{
  "n_kv_head": 3,
  "positions": "rope",
  "bias": "qkv",
  "init": "uniform",
  "init_std_down": 0.00236,
  "optimizer": "cautious_adamw",
  "doc_mask": true
}
Each number is 128 + 24 x the weight over its row's rms, rounded and kept within 0 to 255. Layers, rows and columns count from 0. Numbers have three digits each. The size before them is the row's rms in percent of the matrix's.

# q: layer 18 attention query, 192x192, rms 0.0841, rows 32-63, columns 96-191
# k: layer 18 attention key, 192x192, rms 0.0817, rows 32-63, columns 96-191
q32 095:113109158142138094115126181127157133125127145134109170147199074150123108148129099128169089063157128084136137112081141104125106123084137119129147083092139128130132114127150118083180156141131136131177112115099112137153092137105129112107134137135146164102141140113121127118132154145158124173
k32 102:161133170135122120153143161100141078095097132118128145127083073142090130134127144097191090092157138105126118118147108058180105107131112159101150127131131092127153126137137053110140128156122134134134149127133126093109083127120131137131149146136119085102143094123100142093080128109131128116
q33 100:104114162120134153137104175139102097101131171126134127102151161134099140154123109097085092110135103122126117113137181147128125172141123099163143106097163108149131131137151094129175145130113122160098137122155135111109132117173112146117054130126167109114080117112137182086115115116154138110
k33 113:120122143154115159167147119144136107118092159089119142161131163110112148191153143095160128112117107106120157151123151149195133134116135084135127124113154110076175121138103108126156155109090133148128157106138103111102092131115107165088101169159190118118108117103166148103132150129130106123
q34 103:073158104085164129126126142101144131127115111115139123123149112139127147110176100135175135109120151092135128155085100137099138156134119111146105130153127143124130100108101147151090098147150128070138083154153122162108123129137157139126132149120115110142181098122146121145198108108149075116
k34 107:111157077122174101121105116122118167128178133088186103116182109136105147122141121113166146147109147141149073140151098134135099178112154122126153144097097130174142142124151118096080144129119168131104101085144104149125154133144129104151141155151138150165160127117138137207130095151154111116
q35 099:158109104134123116138066158117159111121167136076153112104111100139109158101080146107139097141134187100146101123133115120115098126146101112160109157160104130116150122115146176140129151124124099100161109157106136159115120114140125122126130134138165127124133110129131129118107101123135142072
k35 103:117155119089103125109165108157097108131138118169082146152111113164113126155145147123130120163112135154117143131145149152119140099188075120127100112136135132118095111153119109129123097164133154133091136113145123089105123125084125150145150117152159162150107124143180122134152129101161156111
q36 097:095112147142118107110116181171108133132125164130121113149105100094107156101105148116131093133114135138146159164155121127142148107140123138112122119145155145149160110111120145122175166163099132081085161134132117089150133119112111157132124125137105065110131145174126169097109128087084137170
k36 098:126065155170122096104167173141145123143150128152052180143133114110114115146141120130099104122162130113121179137112117129129101096104114150133108124108169117126130093120157141145151101176119096133089133121118127113151164137079105152122105106112139105122118135135135155124111130119108086131
q37 107:121078139121108148100149144089165125139105094118140171123156113140146114092138125128147089119119181119148136148085133115064110139135111138125107143088157129127118094108145143193152126154101091116091128140133117134122154117144153106159107147093090096138197086099121134100120169117120107148
k37 103:108093115125106087123144128104112111078089130136127180089157117181130096129128110092119121132134134119118121184144135112131110129114141117138073139092150137119150121085154140141120141169131110123117095122142115163159150095126146098114123158120161125119141151139122139120118137097128120143
q38 102:122118117130089121123115142129141091108114131160132083130130123144127142133134155122073083108083135134135153136085131129134116137161158149134105151093137144131161111105150183176176105115105104128134125142124134116134150117105125121140141131150145121197194141123093136118106088108144132148
k38 113:135128089140072106120139123139147109094082156157129111145115148146133123145151155127084101161087098114099105152126157146117118093177114156122151120120155155113133100094145106133134085159106116143105130148130127139117119126135138115156145100127123120123140127126100125137134114113131099139
q39 099:112130166169134129115168131137151115093136150127107130104127134115126119148123152127120101115123093090161139119158142096144152130126112109089134107117162133091150132126114046092168162110134176116116179133158111113140165158128105146116115107124107123095083125107125151096098148083153121183
k39 116:090080145133110125131185168127169134122124163126078154158128140119102123126123111122139096112156117137128130134105117115167131151088126122117128112118151114091152105100120137116175118126075128140132106134155151138138138120130102164136123140137129103124113140142142130087096144119142105131
q40 100:119105078115150108132146110080115151136136111109158146109137156104150123122111141127090109131124110106158109124100100137130136148127156077111113099102145135126122139142167141146134104123106141131085132139134124109099112122142122104132152182106165154135154112144075152103136127160153166116
k40 118:122169122118172150182117115111130120144104128131182136113116148119153111115129076165126162091117206101127121116142121133109091149175142128135097136139124080112118131143122116118089129138174140129124144084116110131122105129144127114094163107067109132098120094099127127161139145124145135121
q41 094:127127153148127123092173105125118136176131123140115190121161133140134141186128132137132162144176113142163127122147149112127127149115138076133145125111152129114107134128146088123108155119156162137146165102180126162081140180149109122117119125116136174071114123136114107124116124133121099133
k41 107:143092145144129141157120131093159097090116145122139164111182152130089142124113164127113126136160139106163153123134124118156127158066151088113121102138128148112141129140124131109162120105100103120178145105161127100129141137134123136137094143118156124115088129166113124062090145121117153136
q42 104:150094134160107164119146132130107127138142125146111131177164131139105142143141136113124102132096113128155115147122122144152175108119109220154134155163151117183125137103128128139101120095134129147099105154125143139162142133133179114128129094180101140167149138132111131149093110148121094109
k42 098:135108141148124132112144080170134115103069100113147098172149089117104131120148143098158112170071101145129125130109143141096131127113135129131163143129128115143150107155122174133180134132152129147120119152107147135131124165137150126120130104164120135128169118142117117119112145139122157149
q43 103:165128131127131133119145121156186146132114149090115126189093116078139118159132165099135121119107097156080168093113119126148137129115135139146085083169150065086144123131119086140143087096112130146159136136128117114133147111127168098102098148099098153127117171132134169110126159139132152116
k43 099:126132163169092154110134132165130117130121136146108129129101118128136135160123133133159095143120140187128134128101119104162116075102139153103147129083155109127125095124125114134171146143119141123150125106096124156112123173120140151102152110112143166094146124127134153065132096109133143152
q44 100:134124148157091132141107145133148159128125096147158145141128130103130146120120133144125091070123134136129168137130105101122099074134155117153081140160133085157152120125115097110146164160179146120118139087112119104103093131115086109103133138118128128111127149157175153120151109129111175133
k44 110:169103170144109161143139172124133127129117129113105121152104114108149104120124094144143115141140134135119180125134104137098094120147132161147094156152107100135137136173130099133147146171143171133130120077127129092109083135116102148140116111105123148127107156137135162183108120131070162133
q45 104:131150116112177119138134140167137154130133144140109104131140166090115144107167134131199129130112131117088160140119147130118144103108109098146120108123133138110124112111126142147139171131117177138134126172124153118169125179126116178141136125101124097139087146117197138118146131085129123134
k45 110:137140130140136100138146181124099129143191147145098120146146132117118089144142144098131085135132098165143127130133165076123110097101152116119148104098129126139153153112181154122160173092139130158101139109137117140143171143101127153139111112132128126129100108106175147150113109133155101131
q46 097:104172141165115150163116159170115140151084127157111100159098092079159128139136154141155148138085153128098141174103116112129153126093149089113167121096101103155130158103148099094117131169157129106134098122112150119153118138132156122148150098126123148128126146099171125137155152139110078141
k46 108:091158158133139158147143173099113121105127122068155095120133133125130136091128170140145167100102148152144140114120119105120181141100102108131143132152147130125143153135157118122146134135137139116122147143121126114151137102140148155150137126103102136147130140097106104114132110110105093130
q47 106:106148096142116097104084146114115079138136179111115141143134131107130089105119159126114124133156095151160153123126131147121113112088147130126126129120164135110133085121157155188135098119114117075095151132141112083123123165124167105144119160117165090106107110155109111092076086103108120133
k47 106:126107132137129078097123162153136143089137168145116181083138153135128092139120116146125146118154096141172174106124164136153089095107126078116110127119133152131124104142163122110124171119145144092106169079095096095103125183140140114122127103106132112099086074110149086127112114109123093159
q48 099:142107092124146137122108075115134121125163136107126156118136136175111155095116125125138121136162116151136164142146129116098136141111141110111120105164123153172126142129170191116145130139136166087119163122126164129158148126129124160145127116105132127115113093158118132110112149070111158112
k48 112:161095115132131148054120106044112128164154168138107175137132153138138100146135171148108123146165126131156151140130114124106149162148150116101127143126130127163106136105151129138124117123152135141119185146123148168137174128095110138136122120121155156138092128114143108086119125095149140148
q49 096:146111091140147124105160133152170150159154136180114113119152102088154130134107139127129104159165143126123086142159138142128104098128127105143133112138151117122083113123091125107137100102119126165142111148149151161127152125120161131166121108105095119147087159146141121122116138123111135103
k49 106:132182155149140174111104113138123136174164082140133120149163141093167134111121192121124092100138111131123129138125116115140132113126143091123146140110184111128113109103143110124154152110140161136138137126156157079140153146097156121154140100124137162157108080170162096092108138128147130114
q50 097:080135105140147093119078120116071179087126078176120150112146106132148128154152121116158140084113166110111104117152161140138114136142121091101123151112138131105110127118164110104103112146156104104126065113143124150119109132120133139108139116085152140127123103159153115171142146157141116182
k50 117:089130122133125116180124127141123119125100060152153131057118100118127129128140090109164116075092160104117122097143113158107101138146129137151126164111120097134144116122140115133098142140138121135132082107133131157073100091118117074146150138112119150072147073113126122177126115166124148125
q51 098:124118177112113105122136171118169148118102099146131102097118140118107106132138141112163148137156086132170125107105170139115093139115128134116170151126092097127131129156142150135125144084109100153162108131107110157114134148122092116098157111133100118132100101108106120150120101113108090115
k51 103:114177127116122078092116139142125137117076133168139121140112107090089151201118100103143119152106085127126097143124191146161111144109146156142165110093111143115090131126134117107098114133088118135130109116126117084158107147144133112113165140150101118129150109148099139152142107155132078117
q52 108:098111114094111125129126128167152103060133135151079149145142122173121134151165089120146158148130095107125142129119106130148139163083081103140133120146101143163163122113136080142118141088153147116140109120145115152142135167158189097143147114084145145169082111131128116100139135153143096119
k52 094:142126154134165145083145100138157130102127155132174115147140128106095098168139157086146092114106085136142112151120144116132100111107148131108110171129125132133144132087092128142105140151119107144126142127105112134139158149137156077106140114109121149130101141097166125080120121149146162185
q53 095:155147122177120147138075193110109128127121127118112112143127116152127097130137100151117099090129116104136099126076111134159117126077135104151157139100166117151139123129126134121166165144087127148134148120102141085116131188144131120155119098127125101098133138127130122142115108087125121141
k53 098:109129138148120127162135182104136109069146128088129114149113079150130155129135157139115104096131094104135138123090116099191144106138105125107138086131136131089139090178162136117182131106132136111150160134139117097118125174131106178150133138148126096159085117111099122145152152095104129127
q54 098:178147118171149139136105138133154169110134080139190141091141112132120115146086108136086083117124173097149075107104098127119125160141116127132125163136111161136086171155138116156150146108100118155147150111121117136126151155128156091183141090167138140137158138121163123168166117135104144127
k54 106:115154074101156118158118110150102103186123073132147129139110144141129108111112091134100125077092118119112124126119137126106136122156136135099117146141076117113144156138134123128055112146158112110123121134133132151124093174119127124168206133110108162153129142121173121153146147087115179147
q55 099:104097142156170177150141095134097094120129158089152118188114103120100159148133139128165130131086118127121140100112120118185151147122161122087158133147139159126133144106171067118118149120115184164133130123109139161136137194131121124138142125129173131169120161151155135095118140144116137156
k55 111:119117167126147179148176143136147087155101125141087089130113106109102099139135132118118122141074134120100142104124144079108138092124124144119173114191177146104134136108124109109166138114092108167120118128105154137135156162145144134122106120139090150135105125109144151085067168116138158149
q56 102:132097124107133136085187157111162078127127141133128178149083142138085151121137129121120107130108131093147169118116138107142125132142127154114142141139133127110155196130137182098124125107109124136144161142110123161153130121093110121084119153110121161121148148118106107129082106115144114108
k56 121:144148102118142125071144124154138108138115141145099134144118108129096132137138179119090100169126104147133129143116126113180131137135122130144148084118122138149171129126129118119182110098125111138086127187102139131161144160125158161104137109118151132108149105116095161089095118136149070124
q57 097:146141145133112088132087108115130149094125128134154173092133125154126112138109126134121124082116124119135164125133138095099106110147124124140137130122135072113126144123153108169130138127142092112123099101129101120140113133163110133149137135141161154087128129143170152158118150120143096126
k57 108:145117139117114083135140111110135112105078120146167126114104133147124144126128104114129096098124103125157136116148141126121091094144125159097130138142122059125139149166153124115104128113145136129130110107129113103120065141116116105160110116115142134103135132104132094168144133173134183154
q58 098:139138104097134107156124139107156130116114146125129165147092118155139123100104130147148093090128158130141123156184115167100099142123125138130139105115122101117107143135164117148134161130176111109140150099138105104159119066167155149137079187151122135121124144134138140093111117105121165068
k58 102:175135176093137135147124130082112120134133170084112138152116093145138106120119133148137144088144120152119136130112107099141125136122123111083086131081143080140120151131190110158114144137099113089117184117133111106127109117122108145121055131126160130154140132103145133089156132118173144114
q59 099:156148140167180133113130111111149118158141081098113114115150171112130089090134088144109103075110128151143178128101137108137148121106121130118099110124104115167102104186170112175122129151119161133145152095123134123152143104109126134153117113119141141123077162086159154125136127102153145155
k59 101:121140128120141119128119136143099124115112173089096159104098155147145114119119134146148129134127119144127131112149149154100127122132125155136130120136115093119173094150145135102132174121132131142100166110146134153126085139157111175091134128145144091094093164132177146099168127081133139114
q60 097:137092120131146160139136166104109100155119112096138094163119099109107159084118126117159105141123138108113158085133182093171145128114130116116126090157128130099130150145127157112168088157086122164142116143107131143118087125119088122153087111119118112117151162125120160165151157134096093139
k60 102:119141124107127139096138138131096113099156144127126113134107092130113153103131152132119140192096165116119136110124095121177143119127113122127137106152157132138099113119111119098179125150099153113120130149121138112161140156099126195108116112163117107125132156116094157106154128100084091102
q61 099:122114114101114150190137138075155121121097132123166147102101121158174143145108160112120119117103155144124086119183121107127132143146140102083120115086143110097131143146140067151111148109144132091122122134137144128107111138176087139158116145128125141143138086146095132120171096161116139131
k61 104:151110141090141173203143099080147127110111103154155172127117168130118141138128105116143141120104127118123111138112155164160127167122152106079068134103126127142173149057152145135101159146100134121147140086113130128120134101115125101134110130099138174115119109140112136125155160147138163164
q62 100:116172085140112089146043132129132151129153162101147087116112152091162158134074130111127142120106144133176119087171128134139128130125130118133126137158143131098141173159114134118153107131116101104109095111094119092144113133115127113108116131122100102132105109135123097145127115144139096095
k62 109:091141132139122098101129152145115135122135080149161100119124135114153134125112099137151189110107110120134133104137127135084112107143118110122066148123132098113085127160104108152093114105154131084113121118065110125098103130118109137151145141135092126135146080108130096167185099152143134116
q63 101:093144188150117130105146128125128111167124138107133132107096150140123096159109103132151185114162156128138139147119113126140112154114157090121136139120120142105125120147145117148069159115115099106150140078131089095141127144158126109119157134159155162120094148147130088124168138123128137127
k63 104:119125190129112117143154156142113094136121147070153142094153123130109144133126111149123144116149139096127146142141121097132079133117098108122138100127114146114124167162159092122105128086092119089138153108154112098115091107163123163138127097132166127101112124155139114094179106145149135115